Each number is 500 + 40 x the weight over its row's rms, rounded and kept within 0 to 999. Layers, rows and columns count from 0. Numbers have three digits each. The size before them is the row's rms in percent of the matrix's.

# layer 2 MLP gate, 192x64, rms 0.104, rows 112-191, columns 32-63
104:495426503498558461467479522457568482473534529547495584548532509511544544508507486558504580507494
107:543498515524470571552509505453480453497599468486490481504527494468562498517445497490437513490505
093:464465459513411456503505509519504530474495518556490554461496521480486510491507475587515494518488
106:486465509442456446513548496521531472525530446533501473483477463519426517545450532476579450566537
104:450447546458475480532500438585530516461574516483549488528496487621527544546488436480495413484460
100:544530502467451541518485443511535560540547539481454477556473476521503574508493372533545498504538
108:515461472507476493504492563495518458471441478552515509565448515459491457498521532415477441573455
105:591518478513490511479539462503546515457465487498470494473577534491454517448565431483475558504527
096:514485553472462440522488487474484448454531471529495517457552508551465484508499498527551453444467
097:457455520456504487524490481519431508566545536456543454563469514528464499503541507461589511505408
105:493526424530496510497572483536545506498461523513479523448545472475520563499512437405433475467518
096:460496517494443568478471414452455479457521474467493449553513536573505498562528465493454437559499
098:538565489495460535522482482548527445452479480574435504453537564509495457446551566476496561424530
101:535554483484516456475528500482444418511466595512522511440523435535467491512490522462551554424438
098:483496555537414487502519446444543452446525536516518475453480509490500543414553461503519518453511
110:495423529546571517527459460515521524482541553435522520494512554467500543490547587460526500443499
098:493441568438435489538491499474445457492511480470467480514449494522524522513485468569517515509507
096:525488568499434524488540514571495510500478468580515474420484507505555534464509559466518546516474
089:539532509531505457430598545498579515420534528491521520503522528539593511487541517472486468469565
096:480488455518498517556569463512490485536576508430528486483413407446440505506482491533510482584460
112:439467478519549468516555510500513461506502532479480491476476418472493489528489542509530509510497
108:480413485519517488455596479505518504489502518495486538428488518480494488387450521516477447464531
111:464452448515524498537471514551475466542418496459535431481509544458479496515485458575429466484546
096:485426543431396494506457533502485449517451482478523500527499463505545463555535499510484425530484
091:470463417509542444434499482487543497518559506538527517481587524470488437503512474539441526429553
094:486424530465473523563540468473508534546561517503460420511454549478514466529444503492501550537522
110:508544452454537492507466462526536498380463572503522485508465458486452550558513547517478521462529
099:538445536518473503476464492533523464446378534481446528469456500423458486461551500475457473492525
092:482497547554466507502434451521522562517534537465545495541411502567468494478526486494532410537503
105:452499521518480478534455499465472443457542467466536533476485488489561509447483538462533514475490
094:519444475561512417459449492507543532514492505450491515461503496509500507514479551458446523521536
103:528480380512478522569449545552483532485539489510464459583493463541504466495519582601425540518465
098:474436456499449463571402458480508547442489537511424515503526562535522476459556526551509459472497
109:507504476543495529468517491473496549540500451540470491429492546456530483420433557475511494513454
116:479503540457503443521425507460447601497485495475457503473472500424537531506474512491494538528515
096:570545505494483562476471523489428445461497514429452472580493547460550517483473521565437508494419
106:510428477437463444531570422479556485444558506472461521522511427488488569552510491531509473542524
101:601504610493531492470489501571571438497531486489526532498520524551521433491500531492508548526513
098:424490461553444475571467554511511453441465457481499502465535501495498549510526510435439494515572
112:445440528550497466515500484481577469445516445490483487511486473474544501535497469483569449508492
087:511496483475467494475466542544507494497458494432473454582494557509454500501426526419542559571402
098:472473484448462474458505499478487485529496475524527478526485521509597569499483494506473526419490
095:503548490522470552528467464452547529505484531481484463516538478457434535537475458539430532498573
097:532459460497466525578497480563447504554518484488506479552508470459517513531571477554434497504552
101:512518452485531541570521526570443566500508494586494439545506485527462567510477511561499570518506
095:437404537557455486529480517444510413570521448494567509477509474510530506493510476610476479501517
092:519565510478541547516525562431521481412561547538537530475489467467478603529501523473560511486523
095:489480472493470444523433484493469546449486429503521514440491447494502531457467539429429535526547
104:529433487551423497468514492491448483529450474493509504486536530424522638524538484465482459462521
113:461486535477466522534577448493522523533465530461544513496492501523459498499532493512532501464512
095:519501490516453525575526507526448511499494552453468537555459497568524526535549539538513434540572
118:539473514510437525539530524511458478486507451523463550518546421420491549452574483466471570531548
092:528540478535503525459467472494514509511513576531480415468505480545515462491547563521453500473518
096:496523474527481467488458597530474540574500457513518566481531526587451581473476449533462573504508
102:553501584550566518535481487511515469464562524493528521449470529504510537433482440443478532538501
111:477500486503479497503466494511562459502413619469540522498450508528481526449535486502477528492571
104:530516494492443502512520493468543520453433530487459566450541484534443456541434502471477466467562
100:456465507506500449427444499534488511545568490556472555569477502473514484453496569506465508528517
098:573505474485496579463491520480516620525504485553457498444529500477492507514475455522506556413548
100:465498500464446443491486402515545480574466464509465508508534497546458456552499449512485556523440
102:517549514488598490457514551487543505548530484518564564534491476474441506474537497562502497479499
095:460523520541461498499532479433430501542480481589530525417433519502503486500462530464443419450504
102:531513452497458485504526533544523490420508534488546473481469474527465458508472485391440457481604
091:420505435498502510418425421497493530474423553488529526431589480525460539490528495469464539511435
094:537621521493575486511449533484478543474443509484509580482418569471480466468560520468487552468484
102:523496478421554520513557503550539513518526441447473466504452500559511461440437542473502424559586
095:512497502491471553465472534499518547477532474438543517518491535431532528482577540482447463491516
101:556510533497491537491498518621502489551459524560526417473507529535542493509491583497487522483501
100:563508528394504506495467451540480530498496473472520484563460462496513513551549536555533530476499
106:453574513528489515450480524473486495509561550536597577560518473499491547477536474528482526506475
106:461525501479463427507546486514476502506512520484483539535572496557645523510522562493486478482537
108:521455475493460488471541469487538484437532505514509512530497478538531484424469416411481443485518
096:512439519548443514515470485463479439551539495508463549544550464491498577569551482462519560530496
101:516514527546540475486501421498482449451484456471551513478459539528473495444485541415437381509526
092:505465539522532500469471512475469463495448526559370447510523543530472497411528583518534515468468
100:480501482472538470480443468451602461429563492511514490558504516526455509402474500496509555470420
097:464507440547454482458488447405542498483504509502521508544587494457521526478499483481452513496579
103:496473443583513531536535492495566479517523513511484487520437467515470416551466488539507474493441
099:467493546543466525538472497560414455484497531464469491479432475476535466478522560480529498525499
097:446473532466512426576504547511460462543495453513466425452451565514516513563489530481560470464499
# layer 2 MLP up, 192x64, rms 0.101, rows 112-191, columns 32-63
112:480446484494613490465546534513554499473517470565569541546519473511492481514578500507512498495533
103:535445477573462509518517492493528500474527513539488462504527542436532505495530482424578527453515
097:597555484444569502547525553577520502484522436482499482497547479509562472507495503495511498566477
106:512531534488511556448560440484488502505451486532467444511489482522412444481487478503488522576554
106:503557412426550511542492521503482584487561495522495506467484524503506499487460503443539502546449
100:523488475434452527503476528499525474583505550470479545489533530513502478550477537512541479509516
106:489475471484545494461454534468500548506515458512522470537458475486494493415529522575504547472539
096:583457513500526517491526465462463525481452394497502544476510534569527503498563558488531526486533
108:526510478500503576467494452515463540470514528467488548552480424505480491512533524550444517509564
097:443536569455473460487490522529474528591586476533447505529494487509534430522485512470521455536486
098:491528467453545490464515396448491521530469470440476462466513511534428489474567467478535474508545
097:522462467473507560488530493496460511436516474486543562488500461477512487476479519508484515497503
107:504472531502505509430596452538543481496578496457508491532486540496501487442525624478486405525487
099:535460508458489502478444499545544521511491428480503537478490538462462455539458479568476496505543
104:505579427555523460516514518486473496416498572482532531509513545448483550447453549514504418488453
105:447484514581468563536487440452484536484544495561498518423562563454529464553578554432421474440524
095:486508522557457515460456478578550514505475453504542501521540541563490535547430453431496501459476
102:544493510606466432481475558516479486524424491444465504482543551502501495520406454457557514555558
095:484432470486464470513490547492515433469483450478472487472539419452483420511510494511477481512602
101:454485569497454557555517496459528461547475519497545512484537477521484607520510477495410490526582
106:444479457536559468506496490403460472504478487495463450524445405462504471475535517466554545416469
113:445512518531491492493451492471463522511532517459497506440505523558583566532489556488484535413479
102:538476569545504547494515512529550488548478491528509516489432545530550531467466482467506478560420
094:549551526432459529448460532529457496491442598522497436580566451526522517585457478462505488495411
101:520530579520526476568486457470434483538518494553485532512413550462560464469406541482455533539444
096:504494464488436467553355541512516560533460517479403514548495519491548458495468519489488524493500
107:604446463468504452534538606522481506501537502471558517502447553524482495480472451500517540527461
098:500514511504457456524565554511484469564549462520512510555528494471501521507485537488550492531438
093:545530503531518490477472427550550574499485504550520509523500458434455515482550527501472447433479
104:550534459513492522521536482561505392537533548477488519501511519531471558534469487494517442524484
099:546558471463562566462537500533555532486492438534427482554450454457431525544466493480487521481557
100:519498518513504436461556508476464527583461450556478522475435494509509511575522480482447480498456
103:496463508507517486552435538519525497554512487483527510439439475463501524449500427498515464446434
105:605527483475513515540480510522528470463436519495523555522480477580537509591446452510478520518487
095:565534510486494507505539542512548534492597499529510539452536491496562472517526506365555484436499
098:493495499496537572416491500527502516514543466572534541550462465480493546487506489563511495590540
096:514526453522507477480399486538527549526524460543518607441532506599489461498498536494502502458554
103:487454564515462544481491500441439450509516439553599471445454471433514577452421491478475524494493
100:454495422478551536480481543494556513534522452527550462501558514485539488495483451502543539460482
105:470524536505517423448461506432545450489563497538481561539441458515543515441530518497512562530531
092:525470442465487520523525523469524521471519564481515460452533528575486481485517410515577426404468
088:486499526458496530480513432472531558520586378497432548477522482522521509474511546448617545496449
095:520461481466566515538514532459472445531508465496497531483539465544543481544504456523553465478455
103:512565494490480517480400509542524504506511480439564534593539506477512539435583506509474443524505
107:432502468569499526557493453476589458529521550478544575450532490506476483493493561574481452578475
099:558520464495585497472502519491488468479505526478495526508505466482388456538518425423505537460475
087:480532454490480542525478440527567559495524520525480546469533436585448496522567484537530390492519
115:503460545562476459562508467498456478469530517480525482420540565503523517445531518512480495433512
095:517530475521455550521514492484463395514495509509481500553487441467487507494544433524473529439506
108:479563533495501497551442519526521401534477533548479514579443499512551471546506474501515506569479
101:435450472521508420455501446487501514529501573478493584517492433577483476502570486552504493472502
110:529494502511424508512487515506486465550552506491522561541454478431487564562437458447519436520461
099:488538520539531554507562481543568553426519508534449516480508475443516438528507545484422573542498
097:479443484530442480494554467475465495475530533490523512500494477392493511493571522435558496474576
112:558524518541565583523548544437550573513455484497474475441464521509492462488494462448413535563531
110:574527491466497543496517528513465486486515434376516526494530483569465466520515564500555535506455
098:559525485471457527573435496503462515458473531572524531468507458489469528464559468510528466460472
093:496470544432472599488499457447527536552462521542500454399509545559459501509488561489431461503519
092:504522454531548477547547468482489491531480487443521520480508487493491481478496465482534563554447
108:450509550497441467507566439522536555575539527498485541515486512468490532502553509486470475484480
095:441473464491469462495497492540544535476437493468559507481525514484503478509521414491549477450493
092:526504457489483437391514470521570512558521557454467476473427461461481536421595508542467454499476
105:465475544502497531564613484476503482504504481506489452500559518427541540487569475527563567454426
094:444471421459480485473447484536517547481479503520465520486545510538511562452486456586450536543487
092:507481530499535465456439493525508483454467481448465533492550563567516518506524520479555419468489
111:571458477483561544441482542426490470479521425521443514542488524452548529393495550470486472535523
100:503467603477433499480474521518485456486555466482442480460542536538521480512487500543557509539497
107:487508560474563451529499505410560452487601470533480447534532533497499501540505471527524494522487
094:494487516571510515447511605518523502508501539527510458488484564509489536407490450479542416558534
107:524384545515507470573512486439540485451491493493430407481469509518530510516471498546474467487518
101:513447475479523584506473543556462457492539440474511404492472452461462508555432541532520574518503
102:479428457498416548561478444463460470490483512496523524499500461478518456459491508499531499528492
105:474462545504518474529513517451421448485555440479474531472590447483460521524494556507550497510501
095:514464475498565568466500494549489549578475481476579542541441443465496547554488446511479465485586
099:553538475458484531505520459471438503531501528511480419543467510562537550545514525464458498578513
105:555513531472513516421546527414530499461505475449535419514497507453465537498425533519446519446497
100:476472553458520512527518563525437538451466428580445484440466498540523529507542537477456489519449
101:475488468483484459496523517443562492475577477485449502489444509557483434483525512537546480547451
098:490552461536480438507556525479562509468491494521449533492589571522516556506490488496468492445439
097:543536407565501479537537469491469543469460526590569508490534409506470543472482505526464520488531
# layer 2 MLP down (transposed), 192x64, rms 0.0897, rows 112-191, columns 32-63
109:555475510423468545539508477442478472563520473581475452497504440512455474454554485536496390426523
107:487472500487540409484451529476555509513437522501457488488498487473500509530518443490476487477497
100:527450467490462444456455498499473547506429564479483513521464482479494425567522541494548516477482
105:554575442493500547453528411487505550495482497559459489508503519499499448480481462484531548451539
104:511557476525643525530481536493456522475483526515517528461479513452471505482515518466573524503456
092:538446543483522477516538486496484462466480547511421514546498438491529460430479418512470509509482
103:515411514537452471497562551484495468456485466463461496538497469475527414514436547477453511495474
098:489521543496517596584488548511456484468566509562528461506466462560538519542510552485501486463529
107:558474546487522486547449470514526537504526496420453501461526511550455498491524519526472520440516
100:389440557459504432523473507473522436525498457516487538533522441510511510504511574493515430518550
100:470478536439544446548463512461512499478498434447511482445522526481446500473451508500467506511451
095:509486469506552444547548520462524509536447523502540550462554478508453534484446507521578531511471
106:483523435458491508500526475513554456453564510528508551495468563524497542507423470471522521508532
092:400485514554531518533502444485546514507500462487491490501422513445464548530540525483502525438497
105:499503466591574454484517575520494511480530503507500560528550499490536467450466550495464495535513
109:446544530536509531456558525425527454509508546473495439517524476512475560486489534545508468498575
098:469493543515401480523495443517465486463510487452563528495439505533545563532424471514455469555459
102:460489446503496460437515501473472416517431515441430507500510462531544460595492555462529501520510
095:501515513522488486535484482525515527542507538534526550477415593515528535483495423523481554483481
099:494559502485427565501544510529543422538503524491511517442509469521504543491518501472463454537501
102:527435471536537512462529461523489578535484517535481507532457513554528487484517543460463548521466
107:469447526537524534504565437512463527429540539545525520419514552510501485445443521496517505441467
101:543516406474555509557504558521448458489445561445528462470523519475485507510524479526482451490553
093:449482529526540490502544506501398539448502497556434543438558584457399493541453506569498488506446
098:534541503580441455509522449487424414553498493514517541443519492510488528522492490438485552464562
100:561479461486490489562441496544448549524487537558402508529467494446526461519490443513482460470480
109:432475458429564537494487513511482509469524498535520458452405430446547542522525491510549488447521
098:471525491492508486488460518535511485508416518443519495517474500476530547414532478445546501465563
098:453547498558484489504537443423434475521492496501484559531442469490530490529455441545545436515492
100:523542457536454471494485421550514499454446506427542471512458542546474498487508457513498519510455
105:518506535496497515536516482510456551553485529521560584554456485471505580502476459505468483502534
099:552528559478517566495541510488474459511517515455442422562477429500496468486409541489456498516600
095:487549421518542511531501564534529488558498479522530509491537482541539504469508461524448505513557
099:448451452538433555479602457527485565505539523588502492482519465444437450456490519494491495506544
099:493566455487530472435510521514509523532543517429403469473517505524504496511569495464555566431451
095:511524536535485490566496457461592525476440479499540453499481497514480491488514613497501481412460
094:427553550457492470520516546501501563524425515529490493513526589567524531500432459516555462487428
104:483518553510464537433484518516474516495548526438534403547531493475522558444501463550437625476561
105:539492526564530509537460493512481465483430507500520474542482495407449567548509571455510474527503
104:508506487453500427475497557488475533516531435484524557516484502525505494578483516451501572589564
091:552483513465496554500524486498474622539521438467554491480520485478455491523553508537492472539464
102:484475598432447483478485523451529500467517424557536515547464517524525524525436569451511536436458
099:525476490455490568488512529537573503496535465569559495509501470446588436481475483514549513497444
106:460496471546550414491473486436505519498486495588546555463469502514447573560534441474528474530506
104:494473510490482536564465472506541492520575430474557512520484440501540483501474531576470410535510
097:489487508445460453494441481510590484484477429509473472513478480485551535548479481480577472482489
092:503451535559481571524520563398428550462540547512521534524563532483556525459454484583499526502509
109:420478578543484435522542443486510500533517528491530491456565502465508552555534452519504476456489
102:431491553515597500530552444513544586447459489490509424524417475505495455459501486498549570536536
108:508511570507526489446462476489516450454477454502533451525459481438447522504505428587589483554556
101:559499492558501504537482494517448476470494560486483470527497528512557529613538529442496469490537
108:536476517518502457510574524482446492488508394429592475521479505487433504505526477481529480514522
101:492412527511533499520451526458501489430562471520483491409499499523536472491555530538496511445443
097:439454502537469469537522440515465512421460507456484593476474450507496503483543558527534515388468
111:507537549500474485493600465469477494536429565567448497465515508471507493477493485493410485583510
110:476504505419530547532464519466472495540511480516493458473513540519499467425398459532537476511465
098:493544576556566444513532526526529479600512537470507449542419512448455518477527512511509521466590
095:473553556474519498558446452484511478444499522478518495514554494457506504540466530481463482429462
091:489466521595511537496523544477537542556568574516588599456474478524487462565498447458458499488491
106:448509539494509528451470483473523442502435561621529525459549501505528530463492473514518446500499
094:464429479557492446460469492525567483476452518537440509498481524476496547550497441457459494418512
100:529564437494499468497499474504540529509497561500490490532399452514510510527505495452436529497466
104:527477521466439512455500510468490510482482523500469498449454436482498543493462522484410553474483
094:446508533445498436503550458549474512504539496542495536549503502515527428530455501533507533483360
091:520473473407444475520556443515524467588517532555558496502530447482524549530412519529495465546542
106:578536529573550475447484485552458607497460433493472560495562545481525547522570441485523494487519
100:509510565492519455437541485514526530564497539465476566514508519410474529525574562457531491494523
101:513500561489458480509524518455521471459531508512464493525514591610520472516528475458474474504495
097:504484486510515490505480530548457504551438492494574527520468438490526483570516421538442528471459
104:561423532468487545493496462530542433480521467517538522461415484492530485512464403497508500503521
094:520529513490487489513541476496555522544473518492454525515505543536476473420502489452469497555508
098:530518458448566441549497562548496533479532531494472452449521579478440619562575508533481495494439
100:491512512447531476502511592489508492483502485531517572580547468502435481487490456509513524568435
100:503527485573541467555491448541470433453504523505520459450493554518483477453543471485549413458514
101:492478496598478479484440484477462517492478546510542467491530527443517453479562500394553438486479
098:529497562538509479455548506440432490483544542411510470508524476503498485575496526483453489508551
094:560500528572495469572462497494512478530464424531544540479519452486552486582452456492462482464524
102:468497464519573450513534531413504523414576543485475433516506488533465465510494505526462465591509
102:483552480467491492481477554564490526451465448544455514491476517487486590541497493410463480472455
100:566505522489466424498502442556489492515524425450544463448463439547552497481458541532479539516446